config.toml
n_layer = 24
norm_place = "pre"
positions = "learned"
bias = "all"
tie_embeddings = true
init_std_o = 0.00638
init_std_up = 0.0442
decay_shape = "linear"
batch_tokens = 65536
Each number is 128 + 24 x the weight over its row's rms, rounded and kept within 0 to 255. Layers, rows and columns count from 0. Numbers have three digits each. The size before them is the row's rms in percent of the matrix's.

# up: layer 20 MLP up, 512x128, rms 0.173, rows 103-139, columns 96-127
# down: layer 20 MLP down (transposed), 512x128, rms 0.186, rows 103-138, columns 96-127
up103 097:123107104146146174188167116089104096155108124131103054139119117148074120140121104150132156098148
down103 101:132151163097066131138133119114108144117109159142151128084157124122178102118125184116112095130112
up104 111:159149137122100137092140121126130137116111152161163125137158142145147090105124144126118147122095
down104 107:104161155133077101141144110100158159148167165136191118162144116116140104125158161128106126148139
up105 106:149125118186129119099128131184109116094123108111093129154124137082136155137120100148111134140121
down105 102:114134130193099111171163098139135137134153186124146079080153134157110125088098197150124160099144
up106 098:144147153135103133136103092086122153089144114124111152115081098124137155089147146091132127110129
down106 095:108154095147182097126139115121087102125158086149142108127122101129096079143108136160132135160162
up107 094:131126102164108162106139137141113095162148089104117106097121112168115099141120157123108167138133
down107 095:144127133086106103160131169105128118152117128087107138126117115110153157148109084148108092130129
up108 101:114139130094110116100112148177150123130156107135143113151153140121113166172142095121119142138148
down108 097:149137092128124140135122145133139099098096127118123193130113149123119128079099162096136126119122
up109 104:146128147102128122124119149149094119155094146138181097142123129146142108116077111139147156108088
down109 103:117143141137178086115130124095139073108122163117107138081138102110123119159112148120115141071127
up110 092:127122122102144133135102095148083108130112078116118153103127164137139147125098105144124150142141
down110 103:120145174116106135108130142106082116092130191138106136109082124136109174146109100119085189168101
up111 097:120126097100137113151121123152129098169122135127130138085136074117125125137158155092123113127112
down111 094:118167125121112136117121134173092135121112103181142083119144148103137137096076129127121141108098
up112 092:157148136114132134133119168091129114092119127121136142129146124143117127108149127128161144138166
down112 100:153172134081140143134147157104095109151170140145173098098105155098145152098126125155089106117142
up113 099:134109104075080147136068078120137137130116132168154149145134130092146135076123103151100136168098
down113 098:133121106129104106165157134156115121153134161110159114153129143141156119143103089113124110145201
up114 094:192126148068097157130082117127149149098129140116139162137127120118145121139176123145128129120127
down114 098:096105125129151134107076116105133111107087151110140121127127118122133089165102105139113104146160
up115 103:163129154124119154140156136113111126103127126164143135116120097141156120139155131123123119162140
down115 090:125095138165126121094113156105104173128138048124143110116158141104137140119149134117128154135113
up116 095:149132171171164136115119149149155140143128140133100112111149089107160113150152114120150124130126
down116 107:154118106117113130162120168134069077117134144139094158139145109159119128163129091179144100144116
up117 109:162110156098132107110115106152131139126128152171147105132125099159124150131163106144168152147113
down117 100:163157115121175133096121126119112106124143110149153134118123135049100137123083141106117108170101
up118 103:117109134127132103131187124104129117176113161099135145143134123142089114157146101165187116099100
down118 096:120123127134099164088124114151109131130117161139161153119123144146083110141157160086165108121101
up119 091:150092126124144111090120106162123159104119107157095119104107114087154116130128121101104117109114
down119 103:103129136097084128121112142153138141139082101091138142091143160133156163150069114122111163079112
up120 100:171120145111145152146176131128145113108083130131125169128134124106106122095121104164150109170125
down120 105:163119124165111165166149136141110125119129109160133094142126123113194159104112132125103127114078
up121 098:118152143118137141130107160102144107117114150103070080100125108143147143160130084167112157079111
down121 106:153113097100121152113105110159154161135127116137126068149098105095107112138150148134114152131111
up122 109:075115163103131147130106108115089131090159137142117108141116119138123162078085151140115108137143
down122 109:148149097166131127161139140135123114102094147140188136116151124141107118115132072171147145166130
up123 106:159127104133109136141128114118090110156106110090085120149148160111141122104133074157127153149143
down123 107:118162092144078145121154107113154137116143109153111091152135105145122168149090144147133134106129
up124 105:157161140097163141103094132122126129151137137127147127145134164121128121120097166119089160102093
down124 097:181121149126133100139141116118121148134092119139205165118131114115096142150134151135136087107126
up125 099:113112138068134116115117129151149126126162125158095151108171103132089138099122096137121127131111
down125 096:096138117136122136112127179128060127123113123135133108083121144096138133135160089125111167091103
up126 094:131146192115146174165138151086140133106143143144140135144184112141152104114140145135132173163118
down126 099:112129140177153081139154102164165114182117116108113126142157114153160164080110131113063132153127
up127 103:109101100091119105105113129140101082136146156106144163117076131133127160187109163101154175140154
down127 096:108158158166124107127120111134150157144146144147128112117133105130097173100146105124119160146146
up128 097:145128130145129157118118115173158142144125154115156128112128126106158133081131108096104112088137
down128 097:118192141152132151144148148130110109098130093102142143086140126144123127118095154139116116103123
up129 097:121122152093128122144131136127119127131094126145102104092130143101131084130127118135109155203164
down129 095:117101143155136095159128162122133135128188093111119125134114097123114154141137128145110148107124
up130 105:137138167176125155144144112164161130132080134175119153090127156139141103097106115122099177140114
down130 092:126097099116102139094134184129114143095105137130111170121120110120099113124121125167144137117152
up131 095:133127103093187115123151120083133105120153167157148160115100098126131123158132146121114131137089
down131 090:144159129117124141098151113101130116129121130123105139083107136115156122159093105102167146149141
up132 099:101118112152131124115158082129117130129109081112107146131163100154122138152116174182113151109139
down132 105:150129106095099130109096155109084104118104071143112135138181107097127158166137148153140142122129
up133 093:136175145123116099091154096186125114130119123120151123199140144109133111136140102159157133156099
down133 093:133164173117153125169094150142151130158078147143065119122123102125144167125148142139083102117106
up134 108:135131122107136145138149108143106150118137171115140132101105140136159152119147177111080105117150
down134 108:137158121139158162096142147149157119129135143122148141123118120138132096113120097110117114130142
up135 086:180158142167105120125113099165145135110096148137107123099125144088149159106124119184107141111202
down135 092:102105085109109139110142123139122075146105121084172148124138100114142112149103113133134129126101
up136 097:131171139140117144098107155144140108154111151138092122134126137114173086075103116109153175140138
down136 092:152143110078110115113177094130095104111134118107124164102136182095110123149162107111140093116101
up137 100:147135140112136092141128148152137098135099144084124166073154127126109097113144134151104150135136
down137 101:121148124125101132164083141103093119139123103080129140122097136122152143110098169140082130105133
up138 099:144145156077139092091124117127147134141124123119136127149149104101148128150097087092135139164135
down138 097:116121099096117144106119145151125099099150135122098122137129152154161109097137085120099166134099
up139 099:122142128170139149136113145143137132171147118137120136116156118137136136128124081135131162111130